config.yaml
num_hidden_layers: 14
hidden_size: 384
num_attention_heads: 6
num_key_value_heads: 1
head_dim: 64
intermediate_size: 512
vocab_size: 32768
hidden_act: "swiglu"
norm: "rmsnorm"
norm_place: "pre"
norm_eps: 1e-06
positions: "rope"
rope_theta: 1000000.0
rope_fraction: 1.0
qk_norm: false
attn_scale: 0.125
bias: "none"
tie_word_embeddings: false
parallel_block: false
init: "uniform"
init_std_qkv: 0.0245
init_std_o: 0.00463
init_std_up: 0.0245
init_std_down: 0.00463
init_out_by_depth: true
optimizer: "cautious_adamw"
learning_rate: 0.001
lr_mult_up: 1.23
beta1: 0.95
beta2: 0.98
lr_head: 0.00458
max_grad_norm: 1.0
warmup_steps: 342
schedule: "wsd"
decay_fraction: 0.765
decay_shape: "linear"
final_lr_fraction: 0.0
batch_tokens: [32768, 65536, 98304]
max_seq_len: 1024
doc_mask: false
train_tokens: 776800000
max_steps: 13375
dataset: "wikipedia_en"
Each number is 128 + 32 x the weight over its row's rms, rounded and kept within 0 to 255. Layers, rows and columns count from 0. Numbers have three digits each. The size before them is the row's rms in percent of the matrix's.

# down: layer 7 MLP down (transposed), 512x384, rms 0.0863, rows 473-494, columns 288-383
# gate: layer 7 MLP gate, 512x384, rms 0.109, rows 474-494, columns 288-383
# up: layer 7 MLP up, 512x384, rms 0.111, rows 474-494, columns 288-383
down473 093:085144123063109097200149161108141072094091147155085116146116100130167108148149127139154180109156084159100154133162099121115151097133121110195126115104153251139092114083109146125168126142095119116174070132203186147130140161189138091131150115131135100160130098112108148097117131161153125097
gate474 103:117116174119133156206090177120127145145109111144137074131095133091100088199170094155118155164152116130150136152169136082109152095164071146155143171093169075152134091086112127152101105115090121110081135119167120068065119088091153130102127141099137130130076124051128123106114083154122102094
up474 098:134133131101127109177143146141120075141126107143167200098117107132115103135179142069081176145191147126082186109118128146084147054039157147104120138125122159120136091077050134144140098105142060049153130111142134148147144141084137144098135146104103113103161103112130074085174164170159108131
down474 099:126107164136098123128090093109111126154124104211161070108205106103117108123134099143099085129102145088118118108105108085098098148160142074134132202038096129147088111056168149165145155116132156166144114153127124130162103096191145097104091157110158110134143103132111164124103056133087098097
gate475 102:150099093140082095106151127148128137101159154139049154140115111116144078144132091117133122168124131110135140112090094101126136042106109107162137152210125123154151087138167110118161071125146150108180141149139104202110101112127127066088130122095162137192184084114149138206148136078090171104
up475 099:121040133127144076129194088113122107164100098169123100093125137139180173084141135142105148105136176085155122158130072083109064093107133121116154183158158134102141113138127118112118100112119126140127084129128090138190095108137156151127135175101211108179067128159157177069099144114153145160
down475 101:123154145157089155152092157159140065128060106120106145150168152203100072184119130184158112187098131125152119148140062085135132150068183147189127076136146124068079102097063079151192157206118136098107177143120149109141159094132156109128136117164103139130112054152162084161097133090145128109
gate476 107:132096071112138114117129179087114096167148114152158060145108142149122069136067198141176117177143102117139126118132126118149136128122107125106159141103181071073125145134132132163110097042173086178094082139137105146096106163149120150144168156187152096127137136140154177083106130187175114186
up476 101:149216123160121078177095140113115094143087134130181110080157065163117141161130142139155105106098070201105102125092122108115121134172169120105139146117153124064128086115141088111123124105177067109128146115092151136167120060128129117124150151117164092078143108120170121117136158129140114138
down476 105:115087074155123125113174189168130137123170166112091122028072156139104087110054093088141134110118093111161142186119116144112135165150125175139102120152091185109122108071134126192071169126156110114124106180110118136106082109136088144118127097116142094127071081132165134062106157168167154131
gate477 102:093134171121182142143063127108137089109185170155171104208136071156113152082075132142086171126120157111159116104162121151104204122139078193113120115123102107138158103170095104174140125198118075091100135133142140082128135152141103157108099123139105121152154142131156137182091135165087103142
up477 101:094136094096126172142130091159100098145121143104177191148103097163153114208119142095068140133076133094137073097127060150115168165107136157129153129117121148118134144148098100155150187142149134142073115085102130114149119076123155133125141134095177181082165130158152057121135030182133177115
down477 100:143131150131133101130106110135143120082118147136145109146115099175150125160110123128133154122128142108175106165167121116121107157091124139095091113103106161129080096212172139145103140062152120163124128149128124082127141146105138177113108176160118067075184187128062153131095156130095067180
gate478 118:122118109164130122131142167084118097176144190120129109064086151135150141139162160168134100144079163148120159123081122128124118127126087054185147144164117173149147128136085143152142094125128126175136111091135169093141133083136147136102087120107169120089171113155122158175102138186164177166
up478 126:149133110150156133101135100107121097156136175115139083067093124175122081161133131155191112100089167115112148190145139091189132104092120111206131113187153145143126109126150108121171125183133116145151113087070156055161074130122158173103128112120086129119200154164097127172189106135131126146
down478 120:156115073102110141090110125156138117091138094124101128133183124132105149128122118162169134111144137154142123194108150112128156137129144132138116085178126126066072117103130102192112174065118143139159144082107174121100158076167126148102137155175078133177131217099100132119141115149146068127
gate479 091:073176140133111131118154142132191108127161137177088165133138082138089056126112135111166134182158119177076140158095177069106166115169205124140098092090157144130144107092100161175117127111146039142107105196140047084113146154185068130076133168138095144092149135148126108120151107104134127125
up479 093:136195096112069136144152134129161088049129098136089175135118065123116159194134150098153098156130131153111122149083163162179063126075167119161205182127128133147128144180127149126166144165095138072104129150091164165125121097108132113112125085164148168165119145133134138102159055107111146162
down479 096:086084117121159188166124124146183116121158132134137120114141178126082150087092116154139144118134171106163078141171120204095144115181064143167077118109058135144089108119166148146157105103111118173143108106072173093112096142182126080104060132140090084228123149062113149065093132130144143146
gate480 088:130137186187171051119172140138164136141116147173135053106158116113170057099136139100122175199137154134069161132095085148077156087149119124166089154085132177094121124141180092139145110128140128117153117111079129138120139136139142094096183177124133072136124133083138152117086134194137061127
up480 079:121133096147152141116113120111095162139153145142097189096157160065071193121136098148147049104107077114113146133156156118099138108186097126155095153116133062129111090104055113080099187145075179111112108113137087149129136171107051154164079095125080157103083126109160106153149105086134163177
down480 087:091118140150069136180130162140126100134160140099091162157139081171190137109131153156123188158152143144160134152175118120172092072068105069106152100156178123167188120176144123144184140139163129069176150122107105139135156133155119138063157144107164147137084165100065148141197106153117170096
gate481 093:097111215087120102153193096132141159125142140162161136139090122088136101135126145131148093180130154058128135127111161108176101094156095130129136159145154109146146133128101146116109112094109151082114164135144118140150146211124118147093185127174122129157088170135130124075150103160140083147
up481 096:075154082092137122148159182099146126170150069140109153118194147109139080178189087131132123128169146172098119147151091116171145136113157109140147151116121155115139102160146122143151126122203128104135157110153093121108085087159111148140099067146125138124154110115145129136141130073140094114
down481 097:087134190158115084171091162133170119129195146107180151109135151130118141143091108108087213125132146114061134131095145074084162174116092157048128142110123087122084107130103134145121168114142102107105139136111125143128104154102102154118139151112122085173145151112137058055067106074161093103
gate482 087:147132122098126089136112094142085120107043112131162143097164106159132144189133138112128110105065109139142175127183075151158141126095121140161136127145137134128146134176112102134148120152111122140134072151146138148150104143074159104151090079097163139079171164104136141137189148114105117114
up482 086:086104086117119145141178108137135108166095126169109134131104073036107106168134068155120102168206125107112184155109101163094147077137171107170113101126080143174154100140126097156091120103116170135161108094138137098139114043076168127119142141108135170185146130136116130165187081128184156127
down482 091:104172129083103052109115112159124138080091105097140111094157175148135119174125127095078084096056140096132063146075202139111083112114052166098083090136077089133053116170124090133118178113120119158139111143103163120058088113145102151124089115155124098090112143154200086163153147157120080116
gate483 102:117153192113110073147104169147140111141126166094103100187164143130172157160162180128079135136123144101201103103105150102192098125122110087127086167173129172129145160142107121091121097106132093124103114122144153148166088117135137107085193135154110125135145074093163168103107195155099112131
up483 103:116107134131148133140125079171165155150119125185156125133074141131109119089172072164113114146156168120138095119129162153142172140159114089183073096104109169074131117116147102126106163133128092137139160165132126117074160122130112126159200087150161103201146094131122129103156105122159157116
down483 104:117154194103178123111143156136143127130126136097136082129125165164153113129133175104121099132163160059066186133085101120140098094089117118126118150127083102096171189078139124144158096107144136100117121103155107172123089176109198123133058120106105170133110128199129170096111196208125135111
gate484 102:102109108124133122153085110147104143105126107117094110104096151134151115110105111120091118123139136086182145142157103164199144123172058114120121156111116124164150178181079180114162137140034073123106098073101205132197086159166111136091123103126143138162103070124106138151131188079104157154
up484 101:104167092119139116119139127103134088090104089154133120106092097147137143092132117119131142109174096129181157175092145077122102136111119181124096110180115077177124101131111159129151121125110116103154100101138096134205129162149121134108102153066095092208173125123088196099123166099160125165
down484 100:097165123105167071154122155119142079123126138136079158162159173152114200106078130197206106160175096154176135179085186099094150115175181141165123118117084144135060116115177119103100158154166113174124143030109098084108142111135139141111136120107154146094113114044151143152116095174173053166
gate485 114:113084116161131144135151180161164095166121138125117096057071174118129085213137094169117126215136159154163110155133144149137114078089158074156155179080090150099162163135146172130134135149112095147080104145143157144183095180178122074171188142109139128139144151086074121179141117098147129153
up485 112:124132139131101154142148136134080140073130115083123149116145103116144124127160113122078179155141146146189123090089141129131127134154098126170136124094139064177128114163117153051094135161096082139194140127102096127083139113121153106144095105146116137197116147157157194141148130092130135117
down485 112:123149099142116138112131143113167145171087137115082141137158171076112116138091140151151110158127163132165127171124132074105158166167126120076058067159088167132147101121146060176151196124117133142143139068150161060124126078163128072096148148142128112081076128084106153145143127146084140156
gate486 106:139128132096152064123111178085124101165195177181104098127088116132145120103207170102195117135123156123135183235150179162078143120193095099165099166157107171140139118168127168126184172143184112128145111155172142155124113146128201125133132173136134131148116127061130130127115170118131161101
up486 101:079151173125122170113167176100152124108154166099116175114160160124212122134113110104076110192146140096120139151155146119182157114136131066130070104092182106100146085099189144126172089124151097133116089117108113092049113171118137109097141160126134110106129126122157064135182119086098082134
down486 104:130174182063123137137064127143117146124156094120185121123124126132146112149186115104102133174153093089153232159123140083094166129120028103155126136160139126165048143115126133168118127153123112108116109113146150160133125120179136134096170166087119095167145083109097168073110131148090105137
gate487 095:162181162048088115104122116143099182110145182091130164139137175119132188099080164101164139095157117159155113097135134147118077127097101095120148184116181103157133130147166151155160088113177103093128111079201104152101127076110125125104157094135064125087119072098064156137135145168124172155
up487 095:143146081162148115140101144122164152099088147037147093111132056134128118074131126152150108097143095113143172108132122136138137090119158119100094157210105171100118117145141180088101102099153097108188073107196080117087172160121089150154105170191111114152191149099137192159166098163176105103
down487 097:134122099154098167113090117142140129154081105136140125149124082114111048107146153146093081085150157166063137134137156165119139135106193165144158129103135191124125114108121160117141160124097083150149183135110154144164095098136111140150180183126120147129160167140122122110164127148063172068
gate488 088:127063144102107134110197197089144129117151185115133139086118169088142148073117161158137173125139130079159175108098160127202106094105136144136096093077134131151154147109147090104102134174073127107119074137058078111129153144236096097094034157093151138158103126120142176175164141107124178134
up488 099:170073105145153088103073181109076211107152210113162098102190145135123144070161080109106087107172116112110142173124141096113136114102056165140109141092155076193121160106170157108104151146106162147175124125078111173164131129177126075136071197175147137093103115082136155136137168134129123156
down488 102:161099193132095114123070119140146099103096142150171157129194140203113151129127116148089129089124166123103115178157138117074144166130153136108083139161169080079091137044106154119130153110189112152162146056114164140130103122088149134082138132159119120118146121109163135154137146120153168048
gate489 106:147132126083189115115140113061083155142165163220172156159111116120151123144165176133167142104079091044121144133119117125124094146077131160172162137155103127144137171102115124148102128120150080136179125166141140068150107101177121120130092112118130119078146132089125175156106100106126124123
up489 101:140071111111159152111210132114161077153141167170122130089128172113116091126099104133108147090126148137073167093102118105133068107168132148138112144145129100089137186128105100175166058162186113140141020150121090128176137126146138169091144149065176113155124106141073103155095148084103122075
down489 105:095084134101157143124169076115114102072135093110148119146081174130119118074139173179064121090164167127143125123133112166123129060129152120157139107086095193134137089123147153144100044095123137153129113104161142110097117104194108178091166103114080113146110152126144189086174137193158176101
gate490 116:149120078144180154140121111100135122108186148133139156115114098180134079150163177131106156157087110139165180104166081162107118175123145138170100160121169144121148129096142135095153056140142104132079115134094131151062162158175142111133125121122109142131148105158089203124170154110169107124
up490 111:128077122142084144145129167112130150193058096095139128095141144111125100093109146158153150146105152179084166097150092173175072115137118109183079142152144105117127083138114152123148151124108181130084134126115116164133168088120085123141157132119121155154139105149099125122094134130152101082
down490 118:174089151072168175088150187095125155130119156153162106083163156132152067109114132135163118136187130124096169170113207071147107113096103134158104202119139128086248135092109171077113116152076095075147113148157116140101141095127142114125114096062149136143205142174160081116097092098110095111
gate491 083:119099151122105169160124136130200107109164177129152092125139168155127169147074163116093145110120140134119115174155158078131102123168125131170139149084121138134151129122160119027095206115129095100150196122137148163104149112173103082107159081164162144139141138102131105173169130165149116118
up491 089:163103163215138134162156170120211156203177149165161115149145115089064133137103096130091144121145110124095152114096155132108110120123095080181100164096110113140124124097132147064064153184133234095125160146093108136142114141200154071111135068085145129162113079120102146070120174114173155117
down491 091:139091092093117162178153150184100089099140139087054158076134145160124142167099114129168125196069123085113125127163097177157128113152132150098105135159061147115050139115150125119111134073106075137069092125141126143102163126107149098171079084089093145201165170048115112154082063132113147152
gate492 113:157113078145171160135075091084098111142131139083127114087102121119197171136189115143154214138185135106149122181177130150158123103132143193128109133133137165154152135130100137136147165135042135147109174100115143143121149167193128110111065131095141147191143056085084200149104116150111143096
up492 111:158091136077154122167126063196128179086136092179065146121128142130151110093113142125124121133083131091115097115124106145125158095066144109134145085140133082149103131059128104087087132125131172122125097144076149175168135079064161139110132087093147139067161140154175106106106112129133138142
down492 113:117188117167150191134121153096156127205156093157104158136108149121098144185128068024144169085109052097119164180112122080126101135139070102095120098099147130109148144113110127158144142094133136119130080141206118122128098148085123161117101138117165123132175188181150106152094106149133122213
gate493 104:062123142149122170117143071152105177149092151099075168057164160121143141141158210144126120085107111147129139105135048148164163143142164167093139121171094141137136139093150111126109102072127117124171139148150095074158129103131136243129120208094132049192115155100068144147149091177168177086
up493 100:080075178093112123130120146142088172104134114157085090117092091092173079104142145089093103090137128108117082099168135143138151166161173158152136116117116134090144171114131157185126130084098147150168095162160105161091122177100135156090126175169116115141096147112160098135113171129150101105
down493 104:119157147134151100163121097102112084159124089184104100125132156129107109204142142122077127127040096090127129131148107149131162093130149113166134175111108073100043126026135155145108109141186111069104131116177149137129161120173112149157113118133149140179094138112115033179108114137167121111
gate494 113:086152128104178181138096166053168114127115136112090089170125141089082170084125084197116153160084165146158166132163132158128130126124098128119141085129133104141169136087135148079150134098099101101072151171148142015067155106162106149084147168121117155233150163094127064123126193170216128147
up494 117:131135181182127129118136082098074098091091128159138147132141125125152158147129087128138127084145145119095160141093112114137123108153139136079190176152195127181140147114089140182072129143133155143071152090191129181057148132125173132142164161137172180134106148113129135089151119168114160186
down494 109:110130089143137138193127145139152089121170130109175160095126156113138118126139143142157154136126115147061144089124135162130110174086132137113165161143195152111232129090080142174071167136125172123082105131101115130164172151140135119063128129122143075156100099164110112126098155177070109022